From a checkpoint of a small transformer trained on Wikipedia.
Size: 10 layers, width 160, 2 heads of 64 (1 for keys and values), MLP 640 quick GELU, vocabulary 8192, 3.98M parameters.
Each number is 500 + 50 x the weight over the matrix's rms, rounded and kept within 0 to 999. Layers, rows and columns count from 0. Numbers have three digits each.

# layer 2 MLP down (transposed), 640x160, rms 0.0985, rows 502-545, columns 0-159
561538527509485534514456501422523562484510482487460473424457584514543448522656414582521500413569476506554562425529570527451547625437619478534523542432594481547464523446448609529516475417504453409458415471544505562433582489449530449537530503581439572493487513594525429518544500508530380524594485446598469372462559489518563612538592488535556450556461523507588507457457461581487465448523516512472523512500489471426524455499532497531416544488439518379522544488537443495504462579409472
450464477504498437455407464446577475522477491489510404510457486512494469490521563531472500506448545534561493562486576547479489562592510482492485535478480510549534505518471477475482507469468515551581560506561661528536507495443554529464464475530547535527524533543515436526428525522543494481460521530532520495480555523506429535507535527562559516541464490455425537495515513489549531513427499520495515469504430490453461546452489517453485490513568507514531619511449489495426436487553555
567491567543540431470540384486528501452409490552422435560435556463588517448416547435499411508557483374541540521461515500450441590487503486520508554549553480595575447565446461432485438591466453483554507502489579552404457538428546528517581475498440502461572515517579505448501451558441468566628501449541502479482544508530550498522452502476607485440501479545570486564527471377509584571527429524525550511585518593510464468482479538496531491538580458534503616476499591477508465378526459
495469544574440493460475477496471465477515507500484507469558535519578516511480505471463495475497501439512549551553474492516423424455542566436454536478539525402460447482546517528503512520451493514483476502448314487540540489524549513565501520464457516406548528565461513503435475492534482483523506547486446532548451551475540542431487522501466485535521499476593498560503559484505482519519458489474511461495558488527535401460506496475472446440490492431550435524516525485462493565554514
513428493481539482462442503440530534529616460493494441489536524478516542543445502480481489472478499386484592490418410466440324613520511530539480436497495480500470532497510483463423528498512554520497455512496577526547566465501495593493520485525553546538521519444451433524535392466508471504498530493615492480610468551442468486464519584473442471554498460591582485461427584568547490538537492455488501584511498496515525518477462482574454709450564534493564500472564491499484494383515438
456551463518461524478560476589532540535407451455517461436477465509436553555554539496442479510525538444554512452494530485537444552490473578485488538520489418446446485565485504574519466413516542507546480472510587438584529415521422475522483589435512536646473533430483562503554435431583435412429451528382605482393497453561492479430550524488543410607472418512432498387501427459484492547388443439475468496518478657550479484470502467458522460458432613492417554495476550546546585556502528
478476490451458495579516476473455513479460416505460524501522492491533581520483489435525468541491475529482434532574439548435480535483440595618511538484535480539516479453458558552418446466492521577531439496501349596516496524546572607519535553487501556586473516504511536541432533552494522535521458498472572563482486505411568542557501471531564585526591478470571449454587472500463440469454522471495470595504444540405507481517516544471419518513557454541540504560532531481504478456586438
571368470525421570451566545562646598523535525446403508392406435535517545513406407493505519469554476536418525536576464425486431508515492545468475410620594494366551520536541538496618474488546454518424514446473598479508508508568421544534523494528461501565485559374486504535506562567439530315446421509478591484412518517507509472456630515508437555449549587519376590495477483541509436467524531554541511434485524500646492514449459460434652629494480465470503503479593530489549511484500505
447415554522422560498447452431355522515506475441556463503535553589453524599592511461438645477537440479494472543584493402587518466441475460493538498487454547506434470463544480461555512487477616541518534500468519448514459570385440469477520547525527506518396515508491542522598560525482426502482555554437454490454532477549424536471510510520397431492446471490559457428474582591511482536491551546487468467474495524472483516529513406558528554498477551505516387572534549466440454473482516
552509481586554575513389497510377466511487544585492573535551457482563617495470511511479484452414530463366477402531483435464482461455535500540504578482499508539517545464534585406589513552564535573563537468553630546444556528500530495502552527524467543443449557432514520534513613494446486451459456588511523478483473463471508528522560526467567440423475492493521539596482538522527528540485529500477458421464433543460516437462444518465608483479500411542435505540498539514506422414467489
461473472492534410502451416459555497503464515460489413538500485529486481491466579488503474527467562531533494575448560546431501579590498506506541504495469512533558495526446496452469467493464500575507551502536694523513530474445525533513486464533552554533537513536509416509459509567542473454484533554521466449460530519543494510501501528544564521514480510478450531543510502481562460505358548510498499471508426498464471540470501541502504429542538509517533611481488494516462411522552561
472484539479430512533517475576496555576544519519393533500615488434432471476425505459465529516460433445496498381411452473572519452573565510495445524522550505485578539454525508437467561488504492461516545428526539579531499560505449552515507482557463476397482505495417483524444545446415572502511463582489447512509571534499540519593483449486457514511483468472574470503535497449535534493565468489472368497544501554539437525548619484473497612471537459515422509510449473612493526472488526
491438440525520412539448481472592454550484506481538403545436451509479481469504550492500516525483580500522476593503566540475516548562497483506516529500456499555532516523493490478496511448479540557541551496557663536514484517429557515423473452512535501527506547558538466524432515556567518521456500523540517447469556529508416511492510544585532539504454540446466526516494564504550531490436493520511485442458482474486443553445490547477489506498525544522526605496446474535426429507567535
520469471443365508538475537532558507486525503583463465515619477469491638566531585480560492514534452527571479482521534453452440530494495595546506521402419455477484456404567505599596496401503500563562394485484553457426583482446475433436446456575497498539500583509443499504423574499486448540468605558513439514421404541502502630465479530589484523472551490560442490558474490410395491559570578620435493494460525382377509442504494517485475661539487482519432566544567482463520466550500484
451461431494482406475425409464594490527487448440480416526429460519469541485459550564457487532457540539549489560433562508512496556595502467510461544510463508508521546523481493454492472502469534505568538533506690520548532541454520496469471455525527539576511495535552440461421521541540449508465526532495504415487540554493453525486505538503537538512504490474455553506558529484536506528383512497513508442516417483467470523498523490454491447565600525537510636466498508463426423509577483
546387470540500411509461425483546499515423534525561412533472493473480529464399561504486475548479511539621514586471588501461500545616558473503537483542466565514523461518475490477484471452497514520504514580525651524494519527468562512440520521535479533528522520522545498511425554585600472474450528552479543376489466516498475521467473578518532551463476433535426590507557526554488490526376552477494529419480401509493502532477503562471486478504479563520591570489516457497516412500549516
534466546414543556466547630596504481551454515450553521549578485484496494531601551585456506504576434455566426467456436499480420538511485461488540560394517529545387584516575493446521469519463458511441541431425432531502485446470402521459529546525411530516473490448502543508473502534544410507357441466528461557523456523426521457471517510470453431556517517486489497566511399594543565495551512518490454495554494452462498481523505514439497490398475506453545425561507541541516559523543479
438579537551346624448536496571524492520540533492459567515520464493439467506445473472568523474544537532555395484423451458513516519533532518407492516469558469526451479395464571549482497572442481519467579437519627449544414488423545460501533573539511512448442454539482563496552553548527509518465383357460496457516473556436580532490507429440492583540551535502542436535540416509503451600492498517504497461490470538523481533469531492494487549532523536547430599444536420546482485525521474
480488580487533491491522449539545480525533490541417548507508474486595546569545522472498563556467437441607479450610474530476413564472490456476527546559609543535456494507556471460489518589490506495569490470506394426482429521487509532498495518641430498482594484501532602581449546535518511498507511456534524448491515606448482440487442494510533428493461478474491540476536452539489570454589462539494472514492481569472506451537476560546487407413484491507494521524456564537468550541486584
498524527455513461497550466495429444542599487488555486438420490511566612573461441451550485528448442430546550443506532568456493367523618416540456569516497498465490556530537492539523383522576561610501524511501433414395433505399375535417521459595497594552560558377539529529469547439504424534507427475402460490440528463505427461508506505424367518552476472504576424421503461544526517524338535574494578497467560512554445558508418432436475488515571577514468493442398507460433495480453537
511504471437511565463480530448601520454525435518553507481496435489494488477462538559442509489479508557560489458460575463442553473454575451620470504539561521496523497571412523429463557508557459489506476440502677412525521496574557470465540592526485454442540489422600544568421439479553493552429521520488504548469497557533486452471470571499474470571547488460404497469561486546429440501497518528491478513466461424529497505508455460483421408540569458499458585539512586472451543472552413
452451440521529410502456402476602499515473503504507429536436466545494495475487531524456523540485565524528509601466592541512530556631536497508519538506482512539545487509468470475471501504462523527569519544580613499510516550467566498432468455587570515601494514542497411496418528517552513454452497508529473420492591505522455501516500500552562536480451511468436511499501536494522524505429526513521488421480440467446507540487517535437507453556585473518519618512496484482412397516533490
514500502425421508539513546441494477556508501559530540478491454460551477528567441503502485553516420596512514539500488413589466422429540525510500574544469472498489378530492484527454488460406492530399493524452473455468487527622516469524535534461509432576447443498464501447601493402458563479424533551457451503474567445586505536459504371501493516515396529471437374481530490566470477518471545540540521482550521479507461508527495491515479468552467433456435413516556471459487471471511511
451491484495442547493534453492473442479522590511490515514463521467491482479439528531566521514574515420491540426475519473591540530426469414513475406519689580477544520487512436544475473412411547441457450438442559444545545600524466504420537433491513468513560468584530454554575421541553454472447461550481479437495456462543467511433372457497448471478534496522463576516490569502431520497541487520476590612428423528497529564489480569484551453512530488537526485448492496510492433548574443
570519448515516485573535483495584485473474488487502444521564474525360527514545549479534490555398502515499512462478446417429468534520490472500495462589499489543535486439514652586499510569636538460505499595500511590518571531492511465534562511418440458491623568526490557543456406553457551459478545494497479589536409514440451559541532594468539573488530514508461500633576491404495517488513545468509467539482478521502504499519449510434519424459525587478465553471504506549500466421556529
458587490540420431467480457381502622500573529482524507440541475499468566465574503583559579528556519508598448499546497437496501447483451455583485517580482542552526469468519545472472467444585520490457505518469435543495504524570563486517588570523547545539440480548480654560372586514514448468494510459443475553452493540550477569430551523529468514561535415410513542429371523508468449478448504495446575443397515489578492414466463505478470529437459518444486583590448512450481558536448498
498460590609476485479455475465508529476440439526530594481557534482376451532503572508462518433505508461522528554589542424367468480411438505481387575573457423448469507509507476500497511544510441450544424486515559535533536506406490394476503518484490532459578500589502538558536533473554475497561419561427511502459523492302384465503489444488556487498468459529483448556443493414440533551458459507509568523441474572532557451467514480504483478423504453441474560404548437462493576453481530
448539459407426515433504517500508538562451502500478588470525488496511512490514460457463560487368471534482464446553473476505480536449481473519565524471510461500430506512564571448548486592526508526537567515388433557526480456499446541487504487523483539495516460429487490535543489512480424487444488483498416499516560601562519469490547418522532500510549477543517483520536403651454519482496455507455524489493513497452508375534482547451470425536449542496512412479467471515407539534484511
433442495552474450473462452455563505516479524477560397442472457497489471417471566548455495487492540558547478535486583519499502562563486468488511484521519511530539479447511529482492485481464525525573548541565684511487538534469546505452512505552509493576523467510451458514461527543488500449503528540540493474488530484535450526519530497554542544546487471449467520490569541525511536507395529495539507459503437525456510531463505493479473494486536524528464686505481511499456370503586501
611481564466508545559551478466495468525552442560496397428596516481584544470523389526510510555577543494457593524479487422526518475550446564550443519492501511503429489518500491435501487546441514477545583554513535526608493466491571433484512518499436441493458504509452477462468500490440458491571590459521495443461516428458501478504536582570556444524439446495492422475451417539543509521449501520441477539458525496537435455502567520505432586505555474501587479411391505460465465464579414
581453523538566476533478444476439498484485468405660405405572514364486469488455582372440404568464644465477512526512483546513418467479494593559393456512495465448550445498563536512480413468497520535614586497440587549400445485442505583445560522418581474557493544551409507444555552487514414413489526476441442452459492495522488484601468585470494651599535476461354507641418488544504453496457632571566501525412416515567474497581537643537642505548534414512446465412482506433414536602385547
529558556478529454502554337384497367440482605539545441552494499504555588404531572464540462497628531594508530563403565536492498487421404464545474570476497515547471440524478482457438552542508489571479492562493512432492587517611606446452500467385465440476442349593554490498640564539415579437576428564580550536511461404567525466393526588407439636499422478383554572518460511657370446539543497462594508415472460488504478508446538440397381450619581342513449482454542528584594441619484536
463445497461550528518562409459414376477474512504508498504550486414510495453402474469483582528448540444491475591388484420504413449505525485569558518430582616507398476544432479457478512500423559526493471366470406512498483458500474545554438511536464520510497475567445532531485494540526594461458488550515518483566465454465520429398479446527453390576587520535548516539463506508485465476444455529572539480530478538582549516509523527512478566487439566536412465542522500478500426440496504
509414538478512524476415514489617547521471367533561503535516456481476431518525526574407571464490458561527564404526539484492562551486544485582436503547535562514470444557447510498460495412549476509521546464589627420514525574612533476466495542635445502454502505396558522535341482478566478629430465465531458568484528486467435476543539501504475534518478541490321419486567485417396466490530521522516455513537447439482492501520465441466424441533567527533422645553528568424444522397583432
665459469514460508417465436552523466487458504536504672535418517495483468534519462503569570441457550555521532447521508471530520420476476556414470587452600464538485587559510403515458482518484532511548540491508554562476540574525520541466547449564467372498586420420490494525490547480444589546420591531526504482525574481531447525500445496495556573544478441523516569482485506493436516579477557421496500513444558594475498486590572558504462512524489443515472512505498509453487419620512489
474435536470485434514465445497440510467434514582469474564564361531509556615491504532515592419401436443435452520451440445445490457541513518421443534436494493499521510543459454502621578454570594569537434541490393519571450468494535511556491467598504599415558531430531416601516460586499645578488591456566553432452514486431470546514534571523472489451480525515588653499557514506456463531495493457526510535568478393504420551445412518467536469464562509459520374416521459558458537557385499
418463444496488425494410437463570482560468510498538394521462452489510499476517582510469526518468538516546508562476573522505511537590508477497522534492472524540517496506452521447493480489460509550586508533546657525560521512429587532478440470567565504558499493548532451508438527519541485479432521521509477417475556536495429528502505542544531501496450509471441570538508528522518531511406536532534494418491435498456495547489484533462517452532576528518515636508500507488436413501587526
448458480506585542566396558545543543475512501505531510473387457535460448502528567485425571537451450443510520477588527496481459508413499595567497443426538450498500424461581514518424380461396475538451492480551602383545458557539485424390496484518473478561416515440406541498454569547476526466520553610443409437569435519559467565454494467527559588416470484558609439488554561539449503514542540583500570499583427490426492393567499515476484505532528540527622500454496553508451414529401483
473564541480565431559548516546433503458472441432521523397409478559531600510475502621465463535598624482376422586517585586427674430471514573497414497413544534495458499477536539398517503555427589522517483495488670422557455499472590529504528514470575573547398503436557544477546549505492651534455499536547502485510481456511604544568480528508464516374526431494498364561559482503424449541445541554522591516627477439482502535555500574441469517572465463547603499498562495522609412595468482
590521587551455534467523538533517552437491474532534460458454478508520454564473491574488512511542499543494500489473435435494509505533530533502454580513497493567474565521533496513431486567467396501514486501433539490450492415540505532549543496465559401451488473523390501398549467356517497513517548647420444460486436555460500589524527482469592491526495422527403466497474385534525569441590553567489471395511595582546516529443473550495528533490596463483502467507517450463550464406379552
576482552597489487522484531528405592494522532561543514521544449414449530422492552461576615448554460515485442535513483423527490565488460492501495561480530482556553515452531482425473455537596609470453490569520554476493504554618543512524497532493538601458434540483443504491553489439510599446528519544509523421459481521451484591577541452549487507541460477540471424490494498573529386647460458544527473515491508519548456457426391567515425502492466510400379450567511500483549509504440614
535404614458478509480464527554571538584529363516630511546606354460485510546546458538429570397477390615550528378551517502471627544508512440593457438486509555559414465566472541473535432399487505565600523508582580510478454569619514630477491478584396558520458495441600486534372451395536437644440519459540475492487547501454483490552533516526479486493423582530309467509561546450402526461472535555559511464523472434452533580536485414448354417542531504540372606551504525474413491459579485
453449450532423436472500493476512471512504483593506472529454520568521477537419569443497454573415567519572532608460528479539509603559535533532468483464494507549497504514447521399533470475477575550498543505490674600494493494452569515504478465629614633527480542450545398501395514559516460476458625533553561452461579556472453546460513469585560573503477556501441583502484452478482529514394517518526523441500512498460518509433515491486522547458517500509581629467401457502445434489459538
432516534415452543619393556462511448532548483520446595481559484556532506477607355537518539457569499458489509462451524400528443470484532514498512532450551542465447377498611543531511544479441455495509552486507520566485541483547540539525493592550384565481448471568407528468447491503473389501525478538449383501462526381396480518358534515516548499441547425478532545513540500441601592531496599517386488529583469469574494568526542476412459455575540447507462563542592565492491472482580468
# layer 2 MLP up, 640x160, rms 0.115, rows 503-546, columns 0-159
428472479475481495469434501452551498552533537523515464561467424487535483461511576475520472525419516529479501534517561493484481543572534434498483470539485498515539489544457512482455517449460521526537546497601529448529508510439556540472482507531565522552561552511445463493458474557526502505514509477557500456465552493476430469473535494481514508485461532482462516523508527497494499441490486501515499438449491537505469481436523530459489510569580559541502541459466466479424459505514487
540481452471544539442533515593490478498527513476514476502456462381504463442418561491477558479468523484507475607535471483449490483532369476560408472443557492541509422582515399531533484473532399540597477485516537554500528533420582540526530561514514527488618601469535450571532447578499447602439509468645408419486483526489499487512422556536557447487492495501543477544601486385623580541479482526473533376486507497459430510516517504513578504487497438547531549457438554550368509477442493
403498478496512497575485479523413491530464540516453485537451493463502500514491478567469525525467437561483372556436538502505569565496482515468556455495458579549542471545505477514497536460476500529492571500548477476528503512450529482528477471490607443519495535469457503528543481514526546543495521513603573445474527437487508433548547492632507398546515560489562544524573431463455484503497514564481529508489397573508450570528518526506489451618577482555479499539579463553499457451507627
417548544435547508578467476479445431489536581562586416473558541496500491554440598481555494501473527463401495499540483475530488520470492563560441464564448457473534452503493483477420528433514523432495435569481586509528547535558509464482471414480447516629506565502535491529417442492512508538510457574431588468479465621518428516576504522484532433489465472492554496512523450547514516513474482506557504531476497533524451517545487414517523519502539519534584542399572468528498488495577493
472496476489540440476484451502599521491504528563454488497373453454492446502577575536452534549533502484500573530583504576522461646559465494507434434421586476449534441492517409518487488483479376576619472554528504404480530494527550475440471451565423463543535522548486456582533552552576414509477484555491526531506450548519595437567429500441570465301481464533411558461474471421592417456542525522545411504447533481503510440505528419463497527449532494621579514439485487556414379592568457
478432511556456464540439518460499465499485563480575502566421483529618583388497533501471539508473521519581500511460570392504596504487510476499496479487507496593520416522469496396553438545425448543586545470537512489514373526436486513444452516530469435565460573531500528518520501461625436546449557508467520565517541489513508414513432484494496539395507484518441630512490479571489472510355429499489404498428500412539423465542515503516597527504486431508526502462540418522508506578504489
511482542471594506564478523502467392550579529383508396447374460468613502466498624549550432498483516525388466569475483472539521532473606539586549526577531478578582543492382478554508512534520464439513608390573557437477547452493568484503532442523505419633604560573475468512404489491547454516388559503532563469446528502430355550556537518493453447481529533503549669501486442587542524475438566526551582492549495522554483556526431495560543509604581483599587510457453530570565532598517435
344452510555548394473453459489457471505483485487554440564445529398510509403548473459500414474489483614488505483547497446500607550568525405543549525512410503498496517469440465512393498458464470491460606450647499570497483578495453483371496441566504525466503454520593486486497579483521497488544528479513547534472578483421536464434507510537514465514517582445472582464471628506579447503435395549566519481438373420400507650371608488458560476595497523514485507557563445437487461531548591
491447488501624514543467464539602491523480491496450483527448461504578461492618528390498586457510520491507540526526417498504483650574524534430539499495523571528506548498438340527499530489506457617432428463447539489517536494492517490496470438536452497500567459532509516473496625543490509507455502437604392544515499520444546424521420523424479549447466512505400568405487506417536516460563538548524534427578482420437504476516538516426521494446564493596616555477468575544528433563453486
409559467501532454513494480495525500529470494483506474474462459455533487537443585443480468531457537494443517523460491525443473575558448502515529455525445480539520490522471452517468524462462480520499542451531528433467528468497501502481438473531488485542516527596507471504480492575557514448488517575486475427395531477502508446503528518510541473455452546518559516514444476526525471480482552501514500446488486548461505471485575509489485504574583529533495504458413446505456420449547509
492602509463521546560456501500462443500542527438490475505523525587530621446415552541583458520418480492429488523483516443480530513492453474528501467521503511497487493515492519542615529524485558462548607485567541484481495581396492557510442472470521530490484562579491490520527511542528549594458516501638600474502540525442506406590512455594620460488427573458559522413522477448533506442455515541453467490507489497488447444516573466548560517467509527559534508568491427554469511524553539
484478483493546483551516538506507484575531494450552457577465454529524489438508585542543495521463531507466466547526561487484535513523514493548522481526482538529551593530437511573479495413442525539545530519551538502496542515435554504426471518431518546567519551550514446510472531555491461531491485493509506489469519549495434490478532523539568468481491556479536543462479572549495496500507521547531524447499466511465458483432495569455447454537515560549507498514475472482454463512538504
447531454493563441491472482495558573488503539479504475594528483483554579424537605526568560590463509410506513588487549465508504580480540427482558557491500640444550420470465448504470395463473522514590432466491549474543516436443555429394416405657571487508464551509508461482479623464497460568528516452486554540496522613461480584389489536531480468449583488559479588463578502449502419472554532552482534435477542389547480540559572467448564526490508459530499498615460524550505363581572489
389461389520475473498439393505527483525458553518468441523431505532500539474507571466495513573444569493502495534472607460528514553559478484498490483521483460505482493511481499477515481527482530492562518529537522545482508498461507532478500500507517568585522543458485507510459488504549508539468510513522491506490522515460446479519486562462523513475500491471496520509555494494539435504470487528536447425488489458430444532443494432463521542549568547556553564456485488476466470513540497
478438458502479379519416350441545535569424510511542410550434518464526469462477551476464492517451544515555524485535548453536513543630448459634497448554471504518534499514466463394440460472435496550530499538545532499528463533478501525470480516540504478546518524571548508520471528501524426507506530556480536518425445593532425554459463543519538537463493503472419507469520546473520484518393473505555393456363442514518491528484499513472533510575527506501527525494541493553438452573548484
455516484499492455566479426401462516473434546465506473497506513515504499450411468483504518523389553511492469501483622570550487498506489478570532520605418492482587526477529578448517522469554544470503539466575506611448529553497498463435478491400530482532422494501554548492467512550585503567528545509466519477508529532539490555522495492558514536527483539436555490378531512589450503470425520480486533468402476529551445580440465575497553534503516538491475445479547412532502401409496596
527519569499541524444539474516551509525559556489522492570499501418557581427448556528483454487464564559555537490498534442537606462501532481548580576503463598547469482489445426506473408518450476491548489407532511498548450453505518610339482491513578508567565482492500498539436593523591510469427398422539432455547601497490442565473430545486507462465548516501402482494459532468511473527490440489511468437497523439469419578536510520459487499576500441493557541501445477552494365568598427
458533507514442441538491400504418444561425519495471447532439466443589482411430535456506519579444654492405413702554629590406522545544510574480520503535490512504599498573476563545501477521527453399473567463560502430503539507485458468522512519469460401454484500519476501439523507543510504532552538569504512498568573416520473505569516519541536444473498576468566493500466438542516468494521582483473545520447433514542484476464445480447418446596554460528502461491487523513506448404525566
500481388458540430511522406549438440501455482463532535500534471364601478424342505467546471507469559467493484494508478495407566521560447499559580499489463601625501447594489503466412481597491447499519614410537510524512478486398520587509537427553542408494492489458606402528492490544513451488413449549530484441465575427496387542462480603598493534488484538517572496506451517501546537519386533518489613443404474486447393559490467576490472459571564474455507562521534508552419507438564513
430505489556528492446487552455477558545536482508545453483528505491552448514502631422485510531467557519470500503525590551469480470578525451489500483497498564496559548538448475541466466475483518504505534442512571490508541534525530501416455457515568547521523482472538472511411514539549569468471457537450527485463536496546539513491568519535514472518493528452524506550450445548472482545486570520549527482399411453489510528515562483454435499537612531535535518530492498541520485502579511
335453438475556454515386451471610520521483507507539454500490464508548497453466549453461469504409542492547529511507585554476493502581530491488527520547476504565546539497485558512451484448474546506524529440585534446505505474466500524460493486531547450579486504530489499468502540536517442529450525465537480464500535519429450471515515506489573543474481547500486516486515522472499501453509487536490469467511458513448498503498541550469537547548529570548522547461444488477508446502479485
506518432504498447540450463446562450524520501506474510537347567473531515493418484444535484505454583505476524566435498482388434578520539503471499472455424576477460549482441541461434522495527466532489453511467526502405518496455494462512498388475479571459515511498567428430447474592575453461488568519599498588490513590506508472546496579560539457506503509507465474533560508477549501389461474417401502489530510496528480497473447443509506460512518490452619598387480500540400494437512601
553493462461557463449571551381472492472552523505537511500544500574529386477441546536463570480435468440486393495393520510506537552579529437453533505416425496494563528498448482406528459475505608516504513389500513541568489528503517537536362462479592521616489493450517451470465471526538529560499506524547486398510555476475507444570465482542490493425471569438551471444505479498491397509514589565462449491485504454502506485479510540513461430457478530523487539459434448516444451463492564
409454522395557520478496550487468483431561515537532471498504481424653538430480539507507481508518521409569508478563464541531526500526534459475483526452548552518485487511478432399549487454433447603537557416522509466602523497488569528495439518556494493549476492474480514551523525498542541531442397534457582483407517437513471542437492519519487533468488508499563583559456479464479429553498484612642545450432430483457507531559561559428484550497542452595489469560504487536469489606575511
506570411454498438570515508530491463512509533449466529499434475467480486463453513465578473536464470459432562500495513509501493566522440463433553508445487505523410509560474516456556489490469559571423495383502514497516522491380525604607470385509476505525477487551450506377482566561507524515537505473578586502439570417427430461505540496572589459480406590493529586526526493427497518482499555540503534434486460527492483506535559495574497528516614479579530564562308383539527485470495539
449437556433547483434496395522551444557487521462557450519478485552487545560521485504525453468516503514582490488506512503619476485525490528460479567469471470548465550553508404475559555507465438566435409495498579583565440497499595480588476467523484541649602512492519440612460457513524479478459449484507536463466480502531360424540422548458455481493471460503525583569525491523499573518430526520583460437530537378354519502528537457552532546534492545519577553418465569489505522536528484
453463498515506483435523452450477584445472523468527366485475382460493537491467526513538545470450515530463409632465611555547494496480532444490517496473443527468607528493479438469495532439548444478505489494584508511539553581515538453461469503474566445550505493542516531514550505540523569519543477525485487486472573494544487603502566495550456442527581493383571524484482494538516498539511544500549551468463556435529500625384551511489526529510475506598457478493479476571524490447536481
423491475456517489502443480523544527531495540501522411501473449422610474478496539529467519515408501497486552498485614529497528563533511503480507430501511554507547500473482514502501483471472557579532518502561523455497491523479552543438489513538581513552546527551445493511478461553524531546493593527540502432456545516473424500446473506475544526424479537424516510467565480538546480474496558522541503459505466460526457484468506495491533475501579507540526515439491456476491431509540481
407395555460489461471427424481530455656447479550538434488482472419495504414503504502563443501468535475511550485539599468458513481554442416547426513455437559480528509507497504456540486470433431487608523503630482501531446461359512551559534493411498475414552478583497555524526508481571597493446421463467600512553484428429394492441581505449510457485546491387507595573482560512515414503345466553471434486431416527428466556459493448459509434590572410483476516540576500476503479532550598
467454486533493433472397491383567506504382446429586499559447595483567548502416486510495416492489498523605450498469560462578510468536640446449512542426383536520431623562392523557434446453496506485526650487494555482500489519466435536574419515424526589501455602523498461611514450513591394433444484580499424504473551436571456447621576590505558588530509485513515589505538375472476492485412417472527457460409409433361511501454532486519436474536487496509489569500525447471553520564619526
477522516512452487395455493340477460489534455549407482599476534575598573381421561396394374453459567431607365502459696504573611517616571414501603560465477518449546540473431444448551482472464491421468561480552540510542519504435556564508378447563601513612539537529547516414496497525669488413402472503554528543556582477560369464460426526553556498507451542443515579425459543522512407529473538540501478445268454529447505529484500527377498497515485576602503552496521410543398471430529630
443377552524467496521480498441474485493427480489456471578505396514565435391549512424524464436446525464486448503484500440495478524620555402479513472557414627506522580514435481531575414497508543484524506440549521461531568448474494542552534465495603445521520498488441535460522450548628474498485494521540477534650541373478414483482503461514488531543540565423547518421506562580476429515519502554492518460443351525530550478472490502462451457478506508590490491512535505508454397450500549
439505529530511470404501508428489527552503506533537441544521554518584547499499560483460517516373509532498471465480621536505522503608478460507482469509478497448484492480440510519504481445464514492507562446563580543528512523513536501451443452542615522642533480570500490494391535539533525490449489554461503440519450501544464530474534504538522485541501543424491466521472447543526478522421543466575486477338457444489519544459567467431493513566542485558530515500489489478498515476588546
461451524545537466501472413464536547592578549428516441473475510505439484575508457438534510630517520530588413547534509530548461502545460501503512401569405489447449471489472528451431489497549563500487555523494541465462488475532587506504516488491475508532511520538536429462389483660483501535618433501467498387388494445525313558631446590525567531479514440516460499536583502508542439540465474480558503494518521510456523669394591433524517472516534590520418568456403490509544491469536488
379537525472484463440501436359439539470406474570457394477551509499499479477430539409548533538416541476563430670460657525451458558541518491445510404531501614408487508636474521489459570519538535552539548567561549473595476489487600499565520483537541490531516657607522462437519471494564546521483436589457509370467549525482507611517499599522495555518473485474524510430438422551496515506418516404603534531365396505520466527458557400444447434409503527532449480377541453492522468439565572
372466448470519493527433469485560443556511502498546417481481501467491540457532540481551450515426533481505507484512585476528492501576508468488496494514479479497530513534466529509506482480477539568542518492574530488550503505455530488487474495557524523579510539527505479514495505493526455515495481526503488455484525472431445473503537513526545556467407508548497548520562532518470471442460515563500465468510396534474483496474519518506507511523569577501498561488516452496484463525537485
448449517442555405439523470496439523488474533562566457488410563454612535512491568486514498551526513455469490453607584553534457538559494550612502440443509566564517528561446451548389560496495387558429443441512551433505544566513533502489529516520571424519563488499491554433555532570567431528505413543520418540489473482449538329518408532566461612397407475428506501536492490506592519519443523492447531416442411543413418534531452467494598530530477406586546524411563444512480502541462481
472532485373627496517485490553437526460445560470456478464484489475486600532487518512538510572510501480499448504557519605535485585510365491588535427520562466536574470501512388457486543512485531535481475493500570439576531474515553540495436417557547534540493570457428495532534485597508561616529412577609489459553551534382518488577374494492525551408452549455553424617605538450422489498511587518529520537480409424440394542536546414439531530461560440527527546553557452533496535539537494
409477489492518433510525405430459466473552542412569486495521433517540612518448545469493496446453575586541504537493534499528518506576496442441647428474471626566536560448480515422462442477400483444547459486471485514527458485477468589487374497476570471495551463517544525429459551581502482545525522543561503371407577426537476538562486495509520507513541473501442482473578505491606419485502561496516476480460526461448511616486530473468574431533569631514452555518534557545520446512515526
491513574458471478488462495389498534573562496504539466508492440425471543537417533531612462532426472464420457483493477511429493463501471509494393440505426544457516455538465498516442525503557547448556550569492563537478536493545518402557465437497470551462542573509523472532398449523510548518526509581525513501474503551474395448640583540573538446528474499519533458494548375513506404463401505451458487512461550508481452557442515462565465417566561443469474597441495433544542533435600557
429486544534484424385465504475534528543523466489554471507491463501571532491539463545433505518405573565512420425517587536492543481672492495501470496521456518476488516505433573481481463454504472515535567450658543531489479528519482534398439453542614521631493514584484530450411631536584523497429483561480451441514524487543459523510540467544539515534473616444477476495523484515497472488449554478586541460298434437408529627413605452416473553547513564546491525529396476473478471480608526
489466486565531519502515495549435492526598533474554472595478475504527512446455587601608527475440560446441412623495530483466563481524576456420567505519467532547536471519407485506471463468445497551577580538491554482530514547495612465462459463534580583559499549622522459400473561554515540548445522615524533402415597549506521487455462536487514493514545484465490539489441501563591448537447492475552491504486538466480478485486547520553417442546520495507554481490465490463427483497565486
445503485490505526505456412402482387528551428426515469486500394498521503460468510473454509447366515523484451485426491498563557500568639509519489400499419463518557589502468459501541586333524452451442482485441526512518504540527522493555371553364523523607622471521651500484461534566500535519387533536573470484502509525531405482427467548469427392494543565423558513461560523513576525491530571537469505387508478442423512550404506523476490402530515463485516581441462591549497442428468531
484563455484498477502468527479490513529492562446490439545484553457576444463410476516531530553498570487399548524511595512466439482532476540467504397501457519544602516510499478539511524450492497503488516392562471484565536526479490468405450539402482450449514485458520510463553577548616560512521573495559492498521531438451434416527541507576536396458465611451585440448483527512521510494446506472427501447458530497522397489441516598518429402561500429535461484498440383508490406493528562